Each number is 128 + 24 x the weight over its row's rms, rounded and kept within 0 to 255. Layers, rows and columns count from 0. Numbers have three digits each. The size before them is the row's rms in percent of the matrix's.

# gate: layer 2 MLP gate, 768x192, rms 0.125, rows 411-441, columns 128-191
# up: layer 2 MLP up, 768x192, rms 0.125, rows 411-441, columns 128-191
# down: layer 2 MLP down (transposed), 768x192, rms 0.111, rows 411-441, columns 128-191
gate411 100:122128155137125110180157145120114084127143083126131128125133113121170121094122123116135140103162110121136166123134120117131079090139151129143152157104135165122175104154127131139114141115130135
up411 100:154134151156134139159135157121111117118127083119089127108123109116158129090112104136142160094112088156121147127140104120121127114130136122162175123141121129124130168115147145136150121102092123
down411 095:142142151096112134117094133107174146100108161146110114117119127112139160108125111138152111144127116119146177154097133128130100143162120127127169133136118156116106113168132158073154124129125160
gate412 104:101115119153154186105075142145102114109136144167138096179084178133138122136146120128130113134146104146084139163122105108104120081118096138148128123081109124171145101134105137080136132108118115
up412 103:152153159093114123117126154163114139121141068129158167122151154160117119090161141131120133121124116156145119104095146110101121142150142126146090143180168109139097116109182135106132099079098117
down412 103:180159104129141138136108094126128125108141069106085132172110134132138137106119100130135113162112136140099095102118141116132129184111149148133113133098125142153107155162109133125131169154127154
gate413 092:126182069144131117099118125121107115146155141133099129126145133126121116119135158105120133178166111140107107118124119162121162106141094095107105106104141163114191128110150089114128124134146120
up413 086:146151149150093092158106093178156129105136116082096113126092150137170129118097088176084146098125123112148164161126126125117123161115164143166149161150132107166121118135119175127111102096132140
down413 094:080112154128201132139124119136108113110146146073150146127152119101149156102090119148101144101094087123111120127090158174112135141099122111164116077150142108139112105137131143120152102132112143
gate414 116:099110114113153124117120115123097115157155179160125136095105131127139101123114122125092130145124110095146124123098102084116128150086125132108172162055158116102115096129131131134153099129109152
up414 111:119060108100091142145141112157124131145124125142136166119140122107174134122123139151107124130155120150122110177127161140122173150186139089107133149140156120132115081144151136143078108111123160
down414 102:137166143107101131123150165127101088142129121125125160094076124148144121078111157138119142140145111149141074124125142133113141123109142118094134112105139095119070126137149094114138136139176151
gate415 104:126137086105137091136090126178100128103119141096048150099116138123098132115159118117113148097091082161183122130135141145112102140168111128120087097139151144133148030154145130139114134140129149
up415 098:124127091114110153152107121123100152131165118129135168082126121128123109137096106130131126104139105118128115152110145111120106134143127111151163123077081120126148132129133123171143147086185145
down415 096:119133134149111126146120117135138133147116114111110131144104108110114116148109119122100080115115164116126090190099138090129152169107149129148112138100168095097129176133129123129148124145142106
gate416 092:149103140092106151135135146149109133126165167151120115147189127113143135111130130094104139096128080129173131121112069146091114139110161111108108119114133122145101109107123092140100175080150114
up416 097:140124125139118155110147101088152114100147160109132162105092109130148125110140128107152104106134154129084140118125134190128090134151082130109085120172136149118153115121113148151159150117179148
down416 099:154134127134111143141115107130164116118133117134109162138145109145167169096122114144164123122101134139129078114149166164140107185161088139126155124083075131136133123138099104145126131139068123
gate417 099:152154126056149155139175129125134159107116161114151166137104145111098106119136101131129098122130134146116123102114123135137151102113131130134071116131115065126116122108124140156074137157135131
up417 103:140116129140153186098158122172104170085111094145152119132115115114124124125168128173137131125108081180120111093139133066107110072115168117099166127139121104129129163130182126119100111148187095
down417 104:070121114129134139142131080098136109088146124131135109060107145093125127128117106169138136101148107123085130131118142107119107135115124123100103162108116139119142143146147127094140095117145105
gate418 095:157135147137153127095122169141128150152152114104130129130139128092115136133108097125123184165104115142123113136138155096117154154137106163145156137165163102117109137094092130116138148118118150
up418 097:142145132142113128101083113122147164090104168156124127098185163154140143144120130107084164100088146160132097107168115122120141130161147183139120108132125179129118171148178139094139140119132101
down418 100:116133150150150140128105143144117080144138072132132130097134155137093126086159158113142156120112117179122102128111121144069138120131128097125160137153132095128117123087098147142163185128069145
gate419 103:109114118148156134124111122148125116149126093122125150134099156172134121114154113082091136162143106155087130117100168113147104164114151122133112126129108129104111090139139135105134099128170146
up419 110:150102128121122135194161149114167133096127136115150106162117126108155150171125132063145144103146166153135173075140146120167123115135168118123114148168136130141120146139106163126130156130142180
down419 104:108115138110127115105118103158113105101094120119133176125102158124128144135115146111129141106119141118106129137121180145116133120129115094149148117140115100144117160166177172100148145103152111
gate420 102:142165160154137145154154109176125080079130130131136164149118130145134136107119158100113136156098117163110125148140111158117086150135158080098124138146140164102156157096148120079127135142185109
up420 095:092125132150137116118147168116072093143159141144083099117132162130128137129079121135152130175149147126155125101134146109127114123090118116141127125095161088173163113139094133195078135146094136
down420 100:129116126150116140096135106086145120144098136128105122114160177161150089109127115098160140153127155121127121165115138160115122128192118133134095110142124122118144149110105152158155075152127144
gate421 112:187166149104167156128102133107109108154104126134117132138160126144139122110119157133161117088130133083107121111141085117111121074110133110129073142159154076086121106115144065132133144154127125
up421 115:150159175141168175155074109100139093121114126146131113100115118136155133134094118118159133088133155103137108112190101085133121110134117122174083134170112091093120111113138123084140160163125138
down421 111:149162126131138140110110132104097162103139102158147089155094147136166098101118099139138119111141160167099151116147069120122154101100121100148138112164147134167141100133079130107105137162089107
gate422 111:084155115139129138117155111130139135146120125125111140115109170120138117091085106104138137116113114126087115162117113123103142132088121103124164151117136138123187114113081116168158124156159112
up422 110:128147098171103146114124084127123132131128137137134130113120079136157132084138143114126110106097132111114172133129094154146117111096166097078132120112110111072148119085131132138091107143141108
down422 109:160102109100126122118131117123164122130143159112101148133178133133125130182164096119126128192125163124148136119143138148182135133173112166114098107148092147078109172115115142136078151118144134
gate423 104:130135125174134133110135141116131186068151090128064148142113158104138168149114079108105118086088122165131136151167118137127133147152133142061168137133175070136120119165122136131110085107124138
up423 098:112159112077102128147139143153163106158114148167163092117152126125094087110135141190144147179161120092139060113089108144109109121084138155122080141127119165107094104082113120162125105103137099
down423 097:118105144090138093158113108132111107130131124165164126144140135164123132131142140166127110163168144124119107121137102140139130124137149110150098118107192163122149130128136125122108101118117115
gate424 090:114110178154134110141126135169134119104154161131106115108143121120143086121090133166154090150089095105093159153081090130134106118129102155106144125161112141144126158123131099140136100112124148
up424 101:134148137150105162149168127164123107164110147131098126117098123152125161125115132128114132115094095156158109114099086098079118155116101146110111154178124104119140148145142096063152106121078091
down424 104:134095136125122111144149160148119136135100142104107140130149139129102111131129134142139168126146127159126126136137160176139106136174153140106137115109097167132149126126117153085118164116119137
gate425 097:099154113163115131071114106161132169113104122127119093143115119158132103167103123113133149150139126114138160139104124116134109146111129084144107108093068124176151096134146131180096112132158143
up425 098:145113138082160118162071120091103143122168087127121140115105121117124176107123127132093098068115133145123102111155128124135167138157115164084145183114180136115132137132132114120140137124163149
down425 098:132126064130152140177131100167130120109164163164128163117136089104090141163154159127105112095111207185136078138163118119110082105133141127151113087125131127104127169110116109098125133137117111
gate426 094:120106132161143109143132144154117131118144157138127158141140129169117128155094102094161156112145125180125102099169157100138137125119105124164116120156110097107120127088059135171068143138148139
up426 090:135122096140146128154106156167121146162135138099161136097137160103107106143107118115134136111149125168171106144163122117124137125155087164141117166160089119142086109113119109126090104142147130
down426 092:138134141121201143084136145128154125150112093107113122153176087105140110136150133162120129140123113131100116120076165103136137135108124098160123130076118085147176145127134138147116120149139099
gate427 092:108119124164144058139104110106096140127147087152141159131155141150130121089154128090129155162145138145150136135131148071161146137093163148123101091071149129165114163137129117160145118173132147
up427 094:162094162086140145102150144082133133205106154107153129134163114116141105170119108112148115138124116099137134129119122087107155153106122148132111115068128104142125105114144176133147143147133121
down427 092:149163192116107133130145111116118096143168147124151129137112113135137118137155168093138137148158111154137131120101140154120111100157106137112148117091144103162105134137101088125134164109133141
gate428 097:137127139125099114154081141133123109126122134114116110139115131105143124136099158108096138177120108162185180088136144158130103110144147143105132121143158119121110121150141157135066115154120106
up428 094:105130110156149134174144144133113131127141101171119150135102138160146125147121116149124120122113174093091094146119117114123135115132093099122122135125124127112146144137146103132134171086103148
down428 099:149127124121127164134116106148126091132165156105098153130092131157102115124078091162154119148090090110130100135127082125176132142161070109112125122133102118142120150106125130153100120100109148
gate429 099:128137133113157130102127122113155151143144092141118083073168132133140113109104116095144143068119126147154141133161117109094156097127125118099119136072092156158148120119089147084125099158075145
up429 101:118130161104144094096162125116166155124172098124136109088115151151161144139118161130146122115116128111161086119136078143156152126133112169135130178091105187116138120090109155111162148167095162
down429 096:124114099142113103103111128125123105125138148106117119145130076120116116114124098099112133165127153131123142141122151117130095109119145155108103124132123120152155154150097119102134100128114101
gate430 103:079171130133165133083111129117116106149148120164091152109105145186100121105137093111124130156134150151104113147142133139140125118067144135120170104136124158134061100101170111116122139080134113
up430 103:147154192140136137092111148093132140152134162148167169135132161131111118127144122105112135125126124146096137103146076135116130099096177151129116112150141115150093119124160125142076122127089133
down430 102:124152145084135101148143168104159139123162110138137126094131131117130121132085128137072163163183090110088096108120130140143132134152100109131116171152081128147164115184138116105154139128171147
gate431 099:142123095136120119127133148149119144112160129125103095120136105121127099143180149139134156124162108152158124117106151118123101103082096127094186128101130099104094132126131134165121126131085102
up431 101:145100135120104106147144141128152106147135123107076125149156114143124119115132099119105133140120112160156131111161135170103155097123181129114144146131151151177163124147114153144141074157182127
down431 097:104119127112159133131135107139113112178156104131139097131154106123084150125058123136106136149126120160176103138165181140098148131117087117104110115094136078146128136118171093099088114143177156
gate432 105:107139147164127095126100157118120096098122134097106140110151126146125109133103123099155114099147093113131097096130147121138140138194133089153147110130113094144160088127134112150113131153124116
up432 095:097126129122128076106135144121158126119091142101119158083143144114116149145141126123109150119133115122121145122121094151121163133163139134137159096130139169146093073154131148144125073123162142
down432 092:110144097072139101132117207119132176119120170107143114098163143144121107124135141156099156098119131106144139096110101143136148103160129151154178142188122131102136110170134142146136068148130110
gate433 107:121132105158160118109119158129124100110091112131100126174155126119145117157112105136124106112133110147135103138162153159119136142142144096174146121155101154165169144173160137154098140143111118
up433 099:120111168140151135130132137120133077097096132145111117193208157151120120125109102115147133162128139122139141148144110108162132143132142160159115158118092147153114136149164123126153133115159172
down433 106:128097112088125113174131135134128132150120126182147150168126125125090146162066135147146107163080134160115133101179110133153075132098108110117123109144059170139127122151131146131126159078107151
gate434 101:155128077123149134163111169127071159137125132069106116128124129150116115161158138117121126148131122122130135180130142160149075182123104120125129123091111112136124134122132112182109130149102132
up434 102:144111201139082052097138105118166121119130111096135117126122148130144098143110135122118158134102132180134076103149154108153142129121157131113154117155128138146138166148091132137154105122113120
down434 105:129170100094169126156154130137170129097129099144172153089137135127125100147172078137139131127135137102159097094136105142090146155152148104133112153083100084164139158139110113121119139124103113
gate435 108:121116152138129133137099146158136148141154118187106090139142139152097125141140163144104144154169092107113109111102118126122190178159120108129132170121111160123135147133156138130165099083119138
up435 099:166096132136143134163110093094148089174132128115151130117117151113156113098129131129140135183150133136057157118107152121107129091099175167120144086137114137093135150083124125128155122182122158
down435 100:117108141165114130155088170126125175118113130143094125185104098130111126113130084112127125118141124123122130141102133151147164179091140156087113135082106144071112136123110167112147083134128117
gate436 095:139111085114174123097155135123122138093136110069139156132144181124145096147129112143115137118162127154150103137156134106119145077146145107086126134150164101126124168144148135094157148125137143
up436 087:131175124152115103140083151141151137106114164121111149134096115099109140104098130127114122103120109147122121122107089121127122175158127168128133123092120131145144147135111076135107164090156078
down436 097:112133118161107117129144106142105094118148119141179125119151147093134126138132136144097115106166148155103157167129097108095144100149127095102094148130146146118140101086135150156155147145095094
gate437 102:102111119113117129164103136162154142144137113135105146121099115134120124118159124089117077114106124181106146123097144116151094150115140088163107131133175112122123102122113101155084091131168135
up437 104:157164151154147113151136120106113094178153084137095143156145161131114132051144140137134123095128108190148090140154128127161131149151139114151119112086163099149109086114153130127107110130131114
down437 098:137138128057139140121093101129130120133109112129146138110174095153157155127129199135129136121138111124081127103131171095134100150181130160164152104094139160137140130134140129142102140134142142
gate438 090:154139167147112147081154133113147163162122108142137174139157121144165088152164149122095111089174143122136122118154110156117154125089123129140111144129125130154146130139126153133147118143094092
up438 098:116115124112127103168089103151116068101142115096114088130111161135110149126107139137127124171125094179117175108093127100121089140134121138090140154132129131135132144135058055134108149113144152
down438 099:114067134126103138122138095128103125130083152056140161139116147126153090131130131137106164084134146115121100119158139120121157145130118151141150140107181115124138124137143129154143165138099129
gate439 101:111133145111108110136111116138106137128113110144106128113152158132120141160108149152166134137090127145140145087101130148140194112106133125154139124140137132095136094144129167189125098097117154
up439 101:125079131165142125084186122148116152109157094123113113143128155123139144131111153132110116122123120116140113156119136145100112098113149125132095125105153164142136157137136154097140139178125106
down439 102:159141107149118127144134106151167080119095129086160084105108113115138105151109140086132132149131142139133120159093110151160097144187118117156130121114139118125093137118143159132146113123138134
gate440 093:168173119142141119140117147134127119130148102123189149116082112136076118121171094161131136110112161107152145162150130075133116126078150107131142120129106100094099141151097128093174117104126110
up440 090:125115074110135163100145136097116137147119118101112119127153173111170114133112110083094090158175114150118100080142134133155141133151113134121127122117130154157113101103150149157137142098189164
down440 100:087145097097128095125069146140141103154088111130122099128127145131103080156165110088155103144117127131126177123114114138149133105118108099115131133149116090139171125174145167104112114134113158
gate441 109:128153094146113143130114112165125147144138138145148110158109093101126117110134161178120176127084114123129133129114148148151138113134121108135117110080167086148126110144116104144089137105089140
up441 101:120151127104173147095116096133113092140134155093074089137108184094178118083161130090133144093135132141079156146080169104151091099127141133132115142152149151120120143118114094124095125128161140
down441 110:140124151124133156141135153128166097100145109132166144126108136144129109081156103141107138180105069136093124114124094106162143140109146163119110093162121141140120121164100118122152135088137122